{"activation": "tanh_gelu", "qk_norm": false, "bias": "all", "parallel_block": false, "init": "normal"}
Each number is 500 + 25 x the weight over its row's rms, rounded and kept within 0 to 999. Layers, rows and columns count from 0. Numbers have three digits each. The size before them is the row's rms in percent of the matrix's.

# down: layer 12 MLP down (transposed), 1152x192, rms 0.0819, rows 921-989, columns 96-191
# up: layer 12 MLP up, 1152x192, rms 0.0908, rows 922-990, columns 96-191
down921 116:542496537504508461486488479489531495444519508495473535487521477506512472473527556522511497491490480504479515532515519501505501499541527434518489461513486497537473525437530471496560524531504484526476546501491497518500520517542487471517484475467495488487524473498447509493526493484513557508
up922 108:485445514501518489483524562510495412499499504519508493471495549535442470489470556483525500518498493450501522479522468474494481514494493508492501528508513445491484478510473484479502512522498481481505557501503536470537473517557525498530504475486474512531473482501503490473501490480508487483
down922 114:518481514472489525531475497507471540528511469489488506500516501485513569526469528490509496453492513516488492513439520535534502515499548464500502532511472496508508521510548484526464475505502513506489454502500486508493463513481517509477464551477547476498482550484515530511459482517478511494
up923 116:485480501444509494471503500530456507494511495515477486503530488479513494491573499515502503533484482504493470469487473531493506465489524471513520467523491491472470493461496479532529488497510508533471535500480478486513539510559472498465499491481475502495489461486485530494527526490482502492
down923 119:505446453484523520524505518501476507513500490513495505501509519549496498520490517506471545521474485465521485534466509525493519483477484472500534475482485559484500512488530514475496498536478484510521471496461487492502487502487473533536530501487507499501522536485503501461550509506487507547
up924 092:477508497510482530489536481506478495501497520520531462474490500487497547465507538483494506511540492526506491542506492502545498502472493493578476577489502504522507513451477518536514463512564602477506519498504513513523521497498450507506488472489494521502500542519480527458498453469520501518
down924 086:527517475509489517517491492475498524502489487459512521458546489514520467539507480465502521486518493489519506496443452521490501484512509478494537509562552496494492472498521513515476546541464537514490544478533511480525493506508524476464485468531478497460493485473527488513517477484502506431
up925 105:471486499519479473513540498531500485475498515505485512524504521489508494481545477481507485506475487491476518475503519516479515536488503493482465474510448508455461486484486509486539525492489503511497526494535514515469511465536449518485495511524462488506480516549547488504508536439486519541
down925 111:519496496516496506478544478477504507511490498475536468490515529493517530554464494518501490551522478525500488496445494506449544492499481464510553460517529502479536517490448483511473455511529518437450513479517527492500524475474510488513468486551536540507494528484455521466498471519525472455
up926 101:483509495454478520542515495530499480462472468532532510514460495501478517512510526496497469488496527480453471494493473519472487496491530481524503500519469453494491474503404529524524515530490547508491508512509494482560489496464521477504494452501474481507479509525469523542486467498465497499
down926 092:478510467491466497450506525501510535489458508443497478524544508479477478513451485501502495507523498512513500486481521505473524508510451494501539515483500536494513534521519479489515465518539488462471453520517535518467515528490513514501502516506526518524454518499508458532479462501489446468
up927 096:488524489517515464526514520490489530525498505513510478497471554459493505494505515491520487521475526526497465466525530527468487515519516466507512489485447470485461516559454506491502486509511520479460502499506516514516485458470492499497517509481499487529456505524494500482481530439503477448
down927 089:529470472493504474511515495548539518467477507534472509496526472483525560512533515458496491507517465485483546499442531485471483492534491491516492515530541451504499477516502497545483482512497475425518529503494467470505489495507506483526543504500501514531512488469486472495498478532501494495
up928 100:473512496521510516523518508494458480489505556488508518467492497476438513529489484450490488497490446525521506526429528492453505520440517543504503541502487508502519458506488489524558513466538493514510494526497495551497480495508502493488466534517524547515485498487530491469468523462488517495
down928 095:527536520474500490463500490494554502488475462527519475491526483458487499496544530522507514513506509512508522514473478508478534495532470541444528457488467491478551553490495517499462496478496446499475513508448454503465482459465547495519542474505485482468499490491543519525503506515469480476
up929 110:472548475457514484519501482487496472495465510487464495482508526482505492460565475504509481490452517492462523505488510472507511495469522527518522486493457478518474487506490492492519527502505503524519511491515484500493507519493521472504546557489508510497465449517524531505501486505523409511
down929 108:515486487474499454534493487483492520564475531561484433495473524506477491516474539500517481490509499503436484562491533492500503504504502504472495461482537513542522488523468475525489496499531530499504533520465511482455503472481461481487447523506468512543520487500474505489483455541489515498
up930 075:480469533487481510500478448506495539522515510511501494508475469504505526480530520509504492530473482506481505503526481528536531506528540509457560518524484519511540541528474525497523524514537452491480494480489473475494539487504458501499495524465513503498531468505457472483565557515532513537
down930 075:523537472502512452494535504516477499466505487519491551494506488519483503505493472508531513488487485542523544500499483483475495475473458524511464465491506474516507474544533474500537455472455561494484508502470545462494452505465500512542539501515475511510426522504550521488490450513496465475
up931 085:499537514464444493538516515495506508496483509521446484490522497457462500518529479501464506521507513513511532462487505516512468523535500493518460511494452509498480467495542440472494525488485487511476529528502497504561439535487475452503473502517489466493473447454523499566497499472539483503
down931 082:491500488493562519519498465508499476503468468522479496470506523519508556536453511510468525510538500504457496533464477488522516477499522489539487473499564481520504494521497538494506516518453495459498527457512496484483496507514516518500507551531535519516525525477508480495471538492476510458
up932 103:492543509513490439498513492507463494531490507473523489466499517516486521492516500487491514536492508503522537542542527505511485494514523464525528509493493499494446527516486518531541506516488506489432545520494445498471511525463496488507482539496488513473532443485466490485517546508495509478
down932 104:501511440478476533516492539489477496493469516496503483492536482517495531496507532486483501490472489461526551496485504514456479486513476480541443504511503543529499498517505507498506473517478500506548523499506499489492499515504519503537471478552455538488483530514554492485509508513552432498
up933 101:507487515466474497476455519542464517533443505479529426506467474478466466504476509493489518475489518458484504517476533509500486553521519474496510550486485499481506457499491508551523503483526512517524518481566484496500505488491491501533502497577493491535522494528485535488508495501512498483
down933 104:526547495513485507402417487463514535557564502485458468534485472514536505494504478518511522521494496522518489551535493520515456500522465527489511471491498479501463524512511510489499479474517539500522476491451520543477511541512488472457519500513496514482521492502531490528506490481474492513
up934 098:464483505474455514488465474550500483489495489505526493526477531539496515506491512506492500530495468474448504545472504518505500513478533488539533458469432497461499461419500504528498523425532520512484515485534495463517493490501498510516503491492484509530486477495549498506504506487535511511
down934 090:495473449541503477505475504524529522474506496483484488510529496499509517528450504497491461526513499509530476477536466500455490474511452519462491523499518543505530513521491492480475512489493478490511540498461496512542520473455514518547482475519511455533499521503435508509457473505513447481
up935 107:501485513517490473496510516526464510505520534478520456497501501513427496496525506461520442504525437475531533520514485503476453498489502517493482562484527508503500501491484509483528544454530482523509510498504482533537495483478509530479488489499466510534504510465466499547504460496505517429
down935 108:492487506432466522534493507456518489502482461438507464511499498541523528459464524496510469483419533523522499482477491470503485490558515487480436498487468495529480500508541492530492486512520513511543466508530476495515523532470466527487531524491491508486502490514496488490472509479517506529
up936 093:463520489442487467500505496504436472573519501530513484471496465471511496528488495497507535487459532484476501495497549507486529532473490495514522499490495484518456493504510528528510464517509466510544468513508482473525454489492502508500502461515499504515534483491491500514532465464517525488
down936 100:510516463576496527489497552503514543472505476499479517528476488480468542514532483486520469544517474488509509504493480498484494505481505491537482517511491533482521496467517497474511487468469540498486497482500467508471509515488524484518520506513530479489429492496512502517442498500506505519
up937 100:517454520482496468507506529514497487546481490501522518518494533482478479499526478498520481487480519482496510505500526506503455475470532497480479482474510468509477513475494504500518496506486514533538492464497499520534474514554544493492558451484493531523510469529487514478447540494505481488
down937 095:484539522514455526482503512479488472479496513489499479488509478514503501511500514511501545507519477503550513468498503494506496549527523523471509510468537509482512503549515533508502523536502486479466497497481483520462506477511519513515467496521467438460503507485496490472460501508501529471
up938 089:514500516541508500508504508462469488478501501544530542494474571545484490497490457475519497468512469525500471473517550473476528491545542521486478539488501490470493512470473522475526516442466521501513492473505533523503499437504478515452494471526465494522489495500485502542499484498476511462
down938 091:494500524537491540534500473516511528488499506528487460495495468492482521502498526523495494537503530467501485570460480523488541558502489492520527475495503522498479532504506480487509478490500454491466523476482519498465472491464483472472516488500557546545474479428528535506469513521509520521
up939 093:457541536486436485484538533521509524499497526481481468484481512465529524465536513484471485481524509503530459512500536510516519478503508504553517497494515492506481509501469449470519480519580516518511494503468480511516512485496502471530508487540454512532504487456487476523482509428514484440
down939 083:512508446547527549478493510488516523493497472474514518484486469541493474498481512498515497487517495489478511500517503504521485457516495501483507494521504517515466494542453519497510504522482505505469488515499523524482515521537527521511507480442500509482537517492497536493547446497521513515
up940 088:497493483525570536519485505469496530525518497537515501505494530505517479476537495501457484480511461507517460541539495485443512520478501510541463485467529502480482474504492463491508536478522515490530477497469496540493514478501536506523531532475503486504512523487485504462536516494510465523
down940 081:535504530507454488501521506529503553519482475503506546500507496521460503499475497492499494506477506528500481483500477501585496494468502510515457505504470471567503521463475474512521565490492481534501498477499498488500483524491472523501513452461494514477499459520472555463486490484497494497
up941 106:478467506520533506517477539472486448488474504573493500495487527528498514517453514492457466517530515472526457507491504523468493518446482524503488487491487470480464510481454491526513487506491532486509512517493510471516469506474514548506504479469489515496483495532491544567521494475498485506
down941 109:498476476469484501505509494513571507497501530489464467520502512502480514515539536502492541452495443473516486510509512481481535492498486448549435534535449537533510503466518506551457485463493469471523520512492508495454545513497467512514461511501514504513496511461519467506490469472527547475
up942 095:471521495432534535508486483504499447495500465561498498509503463496461546473505537505512519524463509467487499484496460487511511505498515493484490498489528463494535534534493491567502483502488476475498510532494533466460503503502506544510474516519463509514532481504512496535498534535522497498
down942 086:522517511560441479482528533503550502489494516473535478522495494529456490513491502540520475486495499520506529527499467516507540491463485461517479526496488517524456506507503492456497525535483499524487507462480479500502469530538515479521530487495523516525457480475492525493503502448457484521
up943 100:499547516521502469513492538547470473500474552513518472455488484552520557466510499495503527490498509514478537513507529482475491514473510486472501485541501490516483512488488545496561511459507484523516512473485499504537501494492437513464452506510510520500502497491473510523480496490511525493
down943 093:492475506487527512515540525486480497522504490518502541497505457495507480481482493498536481519452510473498509489494539530486514496496512502445478506482494498502502525455522517495487489514488449494494508531484508501515480493521488449496529512548544456478472493492484501485463517518512486523
up944 074:456509512479489450498506513506488454503492479510509509474471508510506489490515511497525474516483497447491467472460513475485460516462564512527499507480490459475482450498449485550498503468510506487495526502499491508552501495513475503523491451493452477523482483540514534503515498500467506466
down944 082:467527487482498463502509508526482463512495502517509507508483529492498517492490541416488500506507471482485493508462512496491497526501524503521541538486476503499487477494488511517518521463509519532471519511516499482515492467522504509492496487499510512484474481499492562475498497492475467462
up945 092:502481497459486471459515446529490493495494475523475482488498527500489496464494476501489544520478527529514502448526490496502504493495510441507522519501466471519471477444513563528502493490519494494489513512483518484523517443451487507519513456460499506498490496506535533449532497487483557456
down945 099:510524491480496505499505504494465514492501487496452532507512496499510510538499544515501532480505505510488531497461527548509529538487492529446519441516523540476520500503477475493486518520403485506512503455522495551476513476496475488510501536513483481456490494463489482482474518505459482498
up946 095:470479486491526535540509506519509479523480478539501502520462482491485486475512503460487527498471498503503497486483488518497519517483513502482537533537525516552467479517519515469534550470493499502499488519520538540507475450498474512466530441509525488538472474519540520514477498519468497447
down946 093:516511499484522531510485457479503513495504507442498509478472507470528513479526472472474509504504435506504527523495501519512507519478510509493534507513493520529516522508500469485496496492508524466491499497482493534496447483483515483477488524520478519484554517499536539496465498489524480531
up947 114:476431481501472485529506511510466490500481502476482498516503495524459517491519501487500500535512480517433453485464495506455538559543542543487526509491484506479484446532515510535460482468504489541469472477544498504504461512491514494512504484536493483565506489506480504543491505475496547462
down947 121:481515465520502482465504547501507509502521527463503503517432505483533475499450502508507508492507492478513500497557510471544515498518501496528484547495472484509483510468468555539466512505510504466502519516493479508494510459515509518521528506477519542487505535471467518486425525529491474483
up948 093:484511527522530475512500539539445467524498505502493514467532534503492472471537501484524449502489443517467464497536457416505459472492540538487500506504476510480537502529473490471489521499498501523509511522487532484515464517459515482514507518530491488485530483518500504469516474501488497508
down948 086:507501527525473448492496494477500556482514494544493471492505522498530491478541465506497454534498511471500492541512492517520488500465462457516511499475514499525450521491547513504497513513495475562499528526486510469517490492545496470480530501480543511528505486465518512507489492516487465488
up949 094:503481496509525478536499501522467513467524539472533555479500513504473457513489501482545502480529502505504447493493486530476469476525526488489463562504503469479514483520472524487550501483491514546489499512512501497470498481486526534489467530582528486518498492543529512482525494472474489499
down949 097:477526488529513501549551457469494501483506464505545484567499485505541514488508514500484508516514522499474500549480479509455502488492475521485510497503507510510508521480491464492541552511477421474485531510496492495490517580459538501461499494511517517483500454494541493535487457562490512488
up950 118:474515512443497476532496523507466477532486538532527511505516512483468484504544475494526516493447490447529512501495513483512518519493532498532545527485510497510507490492474483509505514459510491486491501505488484505538503502560534491506496528520519522507472494533490520478480499504434498506
down950 116:463508527501482522533494510548512517488489460494521523507507470498481463499453505534496535520517464451496506517520442474532498479527488495537454532524497496534467469450483514498474477540495505485475512499531498490537505506456489539457508480472522531476506517487517525512514478506496499471
up951 095:469453507497509472510558561527522484546498497500536494498475524505506519442510465505515514496476481530502536490515519442490504512513485511500524500503514508489479527522498505496503573469513533516467514511520478421483507495513490476498492450530490497549512528429511502457492474494502485509
down951 093:496489491511485516477507460525499472481522477520505511519467468515520515526504528543455488524534499522492506557505544499535492485485538519480512474467508515525510524493474531459507484510516497467544470472447466510544508500471505489484518502457481452477467475490533456508503504496477474525
up952 101:488503512470506495503534520537525460474514515493461501496513511497521502514462492480460511508523507473500437466481539468503477512470525496531544535476477520510524517487501582479549528440450473468477500470528505508552460486497511531476491492510503466504485515442489485492460513453446494505
down952 105:520510504459512525520514495443483512517505519459504506462550434505512503507488494542529444541496513510502533490487482500493528482483498514500475513480510454500515527516469521450523502494503514484523522526489514554513515501499541438493520510503529492457472518492473474495499473522510496510
up953 130:477551532490492497485515500460473453484485502504510513462539483473490526492530472493528496494458483475461486469512532486492493483485500535548520505486508462517475494536443464506513500491523502484494528502506477502510518485491514494476496527482505507506498491493504536507493505488510500501
down953 145:503535502491483492476502516494469475544523475547505530483496460498506469487481493496547542477509484477460502463480501481540510481507465543556460497482522490553463507491469491498471464486525476476504488484485546515556524516464507528507528508457523568465521534511521525493476489506520502482
up954 093:479507513463485495506503526532467513475489487515486555491480492534500469463541476486509482490511506532500519469443514496511498510476478503504502488512473507462461473515451498493545534516503508532482481525477463491519479517525520493477451527495491510493478518544475525491542444496479492488
down954 087:479504530523519528507503504479478483537516455499522532493481524481517517483487489431511494502503481482511468533504506531547503491514502503484535514517504465565474471516527517515493487479474474507510473483482496528467539541491497510538505502478508495509520555505471547478450478518545474553
up955 118:465469494506482514474515495500519476537482496563529481470500516507452469488540503500527510558499514501478467470509518472460529494495533467505486522485447432444488510497455539539541496491517492479487530506548514485500487493495459518551506543512479473522521468508499491542479471466515497542
down955 128:531480536509496536485541504524470484443484468501491517471508523523454497476520507465512505501482496562490553476509482491490518507507504519503545466527513495525553517475484523530518525492523500457457517526525535465510507503512476548477502494511508508478498452444501529507484517507526530469
up956 090:507478507490531514453528481526495476504491517524491482500497532505478516534483486494442521554502487437437504499509548496484513512478502534541498438528485489480492504492486545494541497490516501494513482492492462520549489506521497563521464520507523507536510498490463475546502513491491528518
down956 081:483525491492531494463490508461508482474533484518509476536508463512496517512510537502511487469448516545521490495505485526532479490492537482470479446526481527479458536515472510524510465474443475482503500494467511492466488514536482444496508494522501483528479467490503502501506480512512497514
up957 111:520496501455489478482544507526515510506514511513537510454489510518441518502480492482518467516499485496493517490493470490510511476489521474481516488521501444527515485492454524479513509480545519534521562451509491481523498447498476496501528502507494498512442472525500497469494547513514455490
down957 105:518528453458506482495508510505526513529464511511497474505502514499518485539517526534542510454507501475487488494476525515494503487533484471505474509460549489534467555467482496494481503513504506432504517521495541514492505495499502496492506537520496516487522524494507480431518482505552488521
up958 119:494506500524514481539498477524488487513507491511497523529501519471526446487483470481526512519478483512484512457460501502509536497475513485493488526517496467464523529489534514534598563485488518513498531481530515496474468481484474522509501496475440465526517530513516470492517502481467528470
down958 128:492481491477529543470503525555462506503475500526455469496510473508517484493470504488522489499489486481530490506508502498496542514509478507503519432503494471544551510493523471491524482530479543502467545543558479505523553474488505495486478492536530498523498492494494486476476494518492523466
up959 088:461506541487513449534531518537544491505474533454507490533464504517475531485527488491533487500508466479488533516501498455509493512519522489498519521508514479493523508460488495517500520466496526535508532439476487498521493477522511498506553500525473513513526498483447487497520534502499493508
down959 079:524496451546481494480505492469518514466541498524515465507487490489539486495489499469495510484459551529487483481530479469500473479495497500520502523498516502531465487501495532505499519502541448510493515481485512489499520476488492523510486524470458544470491470493454485495442505549498497513
up960 108:461483498537482502507504502506464439506493511510517548491493542502502523459499505491506507538503464497479491463559475468482455519467479459508545505514500470505487487526475511529504479518469546491501535503543478503550458473518454522483465462488497513479532481500516538455510515489528435522
down960 111:517490535511558485479537495521511491512528529488495497480451458501501519540460465492482492468509473489529504496504504506505481482504566496523478522519489533509512556502502543521540537488530483512490505513492477516505522530520497489434477490506554458513463505475532466510491469484492504525
up961 109:465469538526505488510482508529506489524503494478497544523509534509460476485548489477528477467486474464515521437514538470497501529510486471490507495535494504493454479509508494532532464528494552504477504530498491446527491496518513504467486504463495512502497489513533535463497536470469536476
down961 117:484462457495527496543514533478516516543531537467494503507516552441518540491513538456474522462505506466487480537484481485468463500435528508496514491494500486508528517533461485489483476502492553517560495513487487473489509505476472476507511492527502455485543506494454520469515458492494505513
up962 104:497495483486460502474494509515497534490477538531494524483486460464445559432479548457522519522504489489515478498462509491521513512513476514509519477540508492514472528518519471509499496492523499511494545512510480517515498434493481534495522480520521468469471510524521542530491471494512493503
down962 094:474493510466518529487487522505476489514499486512512494526463527514532468498510478476461500524466548509512491478484513490496508490484508532544533521442510472474496453443490502526512493503491464523512480510516506447503472492508507518498469510508518527494501533477503469466454540485493478529
up963 088:507498505438518497515498490477464491530498486506507505478468530458447478430465488507548477518495466518544525527481513415523539506495526484514479533486496481513516521494491489482515535471530484495477518494468482497525500481462495498492479500474491513473454472490485478510483516485501461503
down963 081:502501506525458479517469488500494479476521542519506495491510472505466496508558489532493486504475483508478486494491476563504510531519524492511520481499524505486511501486494509492484484495475502519482520516514514495499488467531526529494512482498514464532528520466497491513497506458509486535
up964 095:510538460501473480529533495464527522514500546497523491511533463510477487533540515498463464496523497450518488503518498513442511442500531505535514525452488491482507503515514487495462534471461508473484529565502497488496513535444502500566502479551513476484485499507546520481529487502503475491
down964 091:519531530541505492473507483506509525511470490547465468504505496541542477467494512470517495526519481464519525530507494489512490473523494503505486496514504490516524518474497491522513440504517524496490536480474517478438507483526431498476476535545523491503498445439500561518493492502480487510
up965 092:534513540505515478546494491484511508488496498504525541479494476466535525499485569500476484560497445520515491538498498487542452480486485518549521485521445470533492474461449482493462491490546504496488534519476499526502484461517510498472529498550442481528528483493510487493496546509488514536
down965 084:484467460505492479447519505524523502453529488508519505503497547534531506507499516463489508503476484479501506506519496496493509479485463482507506501535462502477459454444514496513465534463516529452515520533492513484521518457477496478558490521441523508478511496468533479520528492474474510459
up966 099:463513496508517466479508491492492495461432512509488521466447494468485520524547524495532489503539436477520497461450472486478537504519510516562486539512526494490495497495489479505535559486500520518504514525488521543506520494525455498494499512505468499505501514488508463491516519505481502537
down966 108:470474488486414471496513488507487468503541509555513525516444510496539471489494462543484525471521506556469500513519498498485526481478464499480495455538495484453501491519531517515469519507494515528539502473510499478425528519509484508493504469479534511474478511498524502467517474502508520466
up967 120:485482508484512522537474539476466507499487523484480508477479499516462522504554522499478470537498430497468455491545491482483537496475562522516536520510476524512520515498536506530478534466495512512472503467490505520521514498494530491530527512531479508515531462485502493505497481462515451531
down967 128:552544497516479465474507487494467527487479509521532517473454493475512481550493517574529542535507517520450538527499526510494515525489536493496503511507542449496494455532510469487491522504512524531529487461535476492432493534476511463494446515506487496480534475495506488473522482526502472486
up968 088:511525467478495522521509488502515487468525502488516483522488464511502487482488514514474549535465481493520472456475471464482477521495493537490499487526462524499493498518501499555511471496486489514555486530487504550489472543535507514520464509504532447498448468517515511502518553493531479514
down968 079:522493508468492478515511500472490516515464446529513519505518483505525477493474478520481480480479475507505479498510485477537531486525526470505473472478506456556486523469500516486487510481512531518465474449478516524542544470497515434468505466506493521498498552541437512495493473510516496533
up969 111:484531462547512474516507505484497492485466489493497521494497526522523501524499508473489521510464476511496478507511486529507516497538531519535488480519485520483452505507482496496516544489516539503462477489466432473488493522537535483501482462499485509473499522529528489477464515529456460485
down969 114:534531507478512480502509459529478460499559475524495525531518494487533489473553487489523504508519483500475537498524493487469461493471495508495465460509507436498543538529457487522492515520476459470556516491487508456501539491544479511475517544505490550489548472480506481519507500520522540504
up970 085:517529484449482418521528489503525496522506527501540483479506513494512519512496517476510514498456469494497536526428446522533467487478529493531496484545494518511478532489499522492469490467524497499507502453495470518474519450517505522498487498497490538500470516486447484470482502537504481486
down970 081:498502519495527519473489522491521515481488507504462511507494494509497479478466509482542495478437520456471480522513563497481521532536502519513489470486519528495506498508504518475503522483464425467490484465503544501559516481464487488520500495484542520476475493481527491519524472497500517529
up971 106:480511485503551489510521473513509483513459527536468553469485565452506479549499522494491503529517516518494500542470519497448525514492510508520476503461481507537470462504483504492481489468505520498488560514469507465469509466515517518509513524483536518493513469487516516519461534491511472448
down971 115:501488484497517518490535497480506482520446524538429495491482497508499546495472539500485468517520497506442507486486540517479496539550505494492521488472486519512478515488533511515447521521461492471439459519475477528489503499466504480501489495465485509476502510509500510504515526496522514456
up972 095:495518488494497480491504461475519532520515559457476507432519494516467511475518513509508472501468481508530518482521487469455525495508506519491539475532469486457505467478459498488514509494525485508552543471506532487528485535507476525509525485467545505495481523499524510425482525531514491518
down972 087:527490479457474456500519527483537518453485505546454486515496509551547483530488504525455518451536528455499488543467501503505490486515495477509487492491544522520532535492496541544478508501489512483485493517462464493450502487501526488517519498533467509502527480528497534513471473471465475453
up973 104:533499516506504471526499506548500497495442493509550462504479539506508459479535489501552487505479528498494535481528525495480515493504536493489473478508546455451492543464453530488488483483524517509516522492494519450502516498514499528460512480517435460521492507523482498465498489484527490538
down973 096:534550523480521529493498463500505472470559546499466467509544465448513501519510477495510449492500529482505502535459495492500459510472511495482490524464519538521555510536471483495488523532483455514526499462484471528503476462540460484508512473503476496464496504459549477500483480546498489539
up974 097:498522506505491460523521515487519499510507492481458459424493535491479512498492493476491515530519484504517483491502522515459504546514532513550527484522484464505496465432519530507466506479489473498479509489492502539506488475502464505531486509494508459504494509516496498534508463487443471446
down974 094:483497536501509530482521528466530518510477518449501520540532532537517556469469497459502486497490502506528487497455539473502519475487505523494504539511544534509515528483535544494512509450517506469498451472477510486515528472536535535520477491527525474495498494511524519506484531492504484473
up975 100:481493491507488521513512526476450494494474495535542469504472491494477508513509493491506510518468543483500525471449480449456506522479525526513483526483476477471523476533467536555483543460494479518525504514504499432480474500496533515497544446500532484475477528529528529446511520517477511532
down975 108:491473504511487481511485461496480548510507493518487482439464466513520479507514497468546499490473538573478454464488493528500524481508507507504480496494468529515499539518509508474463497497534538460509477516545484544475504477536492557541526527473495454467465497509488509462471498504525501515
up976 107:533498500485496454461528494479538506504492547509541471513487515524453536488516482498512488527485529461498513513521539503471499493467512484490491472480498492497457498505463514458511504478507516484500490532477487507539510496494481512474501464498519512512493503476515477470500521519537498552
down976 100:472501490508507507494532484514496535542484489485566493481504507505529457502483461512456505484525495534485486456519534459511516506547455511488527558495492533521530519514441500512488545501558477514473482502547551487492481479493521492455473506512472487501480470538503449511507476492475499459
up977 100:465543499510556542477540498538511524512521475484543502544506478525492490500525537458487495526487495524492523503451482522471499495541516505489470529483480512490532474502494498493567529484531510508504532453492521492493471499503485507515453448516465521519493464503527507455491473510485505442
down977 100:444536557498562518516512511505414499472473475500551521483501492495500471475485519471525517461492487512486525502488535516498517484527481490487396473482475459493507486528521512481493523522484493481484452495487499492488510516514476510476440494508509513491499503528521489457548477511491509485
up978 103:508534526500503487512481492492533533482512555472512479514455483473510489500525519467470532516487520447485441524492573487518474531463514509523487541492484493532474498504488473501457473512514509484505553484493482523512503515507495486524459470501459487527473509558519515510508504495492480506
down978 104:505480501438446463499500514493466473510525499556449515496506489493494493495461513507507490505485486526525496471481469481523505537528512497528499525499475474488469504480485520510513480504499512502498473523511510516473504479500489508512505512520544487495531499513517536519513504484511534512
up979 117:471477482493499497567498530461489525505476542501506491497541467466497499470508538489483489521481530484465527440514469501512508499461512493500501496485477469461512531514448510500515460502472514485506485511550509501461478508479496546489505512518482471555504495535509475539484466486500508434
down979 118:484537557511502520494489477494513492492507489494537516567558501547513512510460532523502512523483540495537489499496467509500521495465510458510501466499472517504504502508459524500510494520496499511489461491490512511528473544517512493455533462496519452485482494491480450522496535483483532476
up980 089:497526511483540474488468475466523499458497524528534510498506476525506500524513496498497473476478538497512489520449500472515547485479506478507440489488465488489466511504509513518505476471490488487473522535492491475502540516489439546490484503504451479506460459579533498559504455478438535516
down980 079:488467499491495524533538502497535512512453486529493487476511499487434532454472460537532526519532504470499520503527522466501460528534449503488505514510524478489522451483542523511520500510487520503520492500493501567461492499526509492462563488519537497511489499492487533457519464484515530481
up981 104:447478490488482491514472518479518485469467518524477451500477518527495512501515544496485527529486468463441488483492532508500511538493496472531494481498444451491489463461496497512478515478490484500527496465524540514552460507506477510494529489494513474499472488516521469492497499543488502523
down981 106:511492486537510514526517474500503488503508511506475515492441495501488481507463463409474470497510514500508518494521537491475509499518449482509473500529515498515494456495506519482550524491487493497521531500511519464475495462504493498541469504552531516468497481474505498497533461486517531460
up982 115:464509473439465486511512568512490498481506527560481474505512491489498547545484517511466458519478513525482482526443497514472527539447518508548524487503505503477501552561499502503540470479469502539484495503528489506513502469457545560468509454537508512549501516478509513500506455495485501510
down982 123:489487511505494495496484487502467441507510516475519501509465498516515503473485550493504525542493495506536525486455491514519525510487537508489521477517475542498540547452481543479507549507511488499523522486464495441484487470515482528503510482472535462474557502474484511493523557492475459535
up983 084:517528498503548562524501505501533533524516440555520484458500492526494516514463572475464500491480510525470518482502501512484484468477473476513528561489496489530484526479514515486507501487525518453520528561507488516495517491531546480523449519544499464493491500539519507444515473458520468497
down983 082:504487507501518497456501546506466518515502525440527517511500497451510487464514480448448475506485473474513495473493506510515499516488533531455428486532512499441525507575494501494505474501468546520482488462442456491519493497474473548489521461474507516514488509457477537540477499512516514526
up984 082:522463541464506442479461521553513468536505449535519491483483537485502498499496475507544511457488473529547492479483503435535519465463456510499496486538521508488465499468509493505516539486541528484469530483483491453518488467522502468511481443507449466515487461510511514455469500537485495478
down984 081:501552475486474491509506471489486492491512514447521517518519480487538486491511524489492519448510545480514509482531475527526469505526540526490449512474497487544521489518464529505525476479477501539526480514521532530462502520477498486477525569503537501500504485501514491550494500488512481533
up985 098:525489474502556497540515498551463478480500556499529451503477538516470518456495485481513459493495491484522533500506489467476484518469481514489463491500501478484506473456500508517507544479571506516485488446504498504521483479487553479479504517477476450524482526482570518515557519506491497539
down985 086:514522524465503505486506476468539488543502465508485521473478454515464489484514481500460511523476519509505504474504517520494494526527485477523498513463499500502474444544517551481511531531486494537523519505502522458491529551495473504503498437495510482425511521522478560472433493512496510487
up986 098:508478478482491476502466489510539499478518474529489480433520491523530524446530484497461511486467475504518478483450503511535488484526514490509522472480494425502460527553514485497513490508558506519489502539505487465478489470505471513463481465461474510507493488507523490490545495517481498527
down986 084:511485523514483506473511503493449465524511464488465518539540520508538490498498519467475523541502527524534501512477507511440476513489466538473508488486446467466497488496509538521461496491527483493497515482466519476489538493512501520488517520536500504474499485499488507472513471570476527521
up987 095:486524472461490532525490516584482497495497471505521518439475481542523490495469513514480485503474501479538537510441514554483499498523512490492511529482478481466486500483510504494548542498552477482515489520574458519482484506511543536534480550521512509488450495511487531462513480516475481434
down987 098:481448509526489459507498473465501490529492539483498489542526494453452492481517498464520497475534498519483447495540505472497529494472484477502477499514536486555486533489467491469488472518474525562490501489451546513531498475495482486489511458493505482512524482437503483525523535505509481566
up988 107:487515524519486482536497523471540461507505489508480530508481549484459452508521521500516491507520496484489494481511502434489539484525512547552516474537476473519489535542495457509532471501503488528471504468479483505568493505552461482536505464462483499508525504483505494516513516493461488518
down988 115:481538550473464502521477514507501503480499468537516531482546519453529505547506481451503480521503480508444520495480468492501503511501503511485531512482502476494499486531517471480519542495529493480556518515507503465490502467473478479534466485545487495470524488511518551547543490488504488492
up989 117:465497486484495489539516537485468459490522556540509538472501475499522519533498531480466483474487467486492460498473492510529463543510497543482510543503484461519497502514471505497490532501477480508472464521506531499479484490498522556480488528492495477515482473495505500474523531499461495459
down989 109:521495526531509518476502518520538522511503493501495534496507483451485510542490461528523511566493513511523481528510494493466457459535515484469531478486485471525528506471447505507526495513465469498504483509439492481488519496509497527474513495490484439472514522477532475543484440506503512522
up990 106:484547470476527503529466484461491541541491531507473452470504526459474555485479508481466507483497512470460490524494540534517521470464524532505507466445500498497486527509492495522496506505509547535504480503542504493481454484502478475544510494522487527504537528480475481442475489494536499516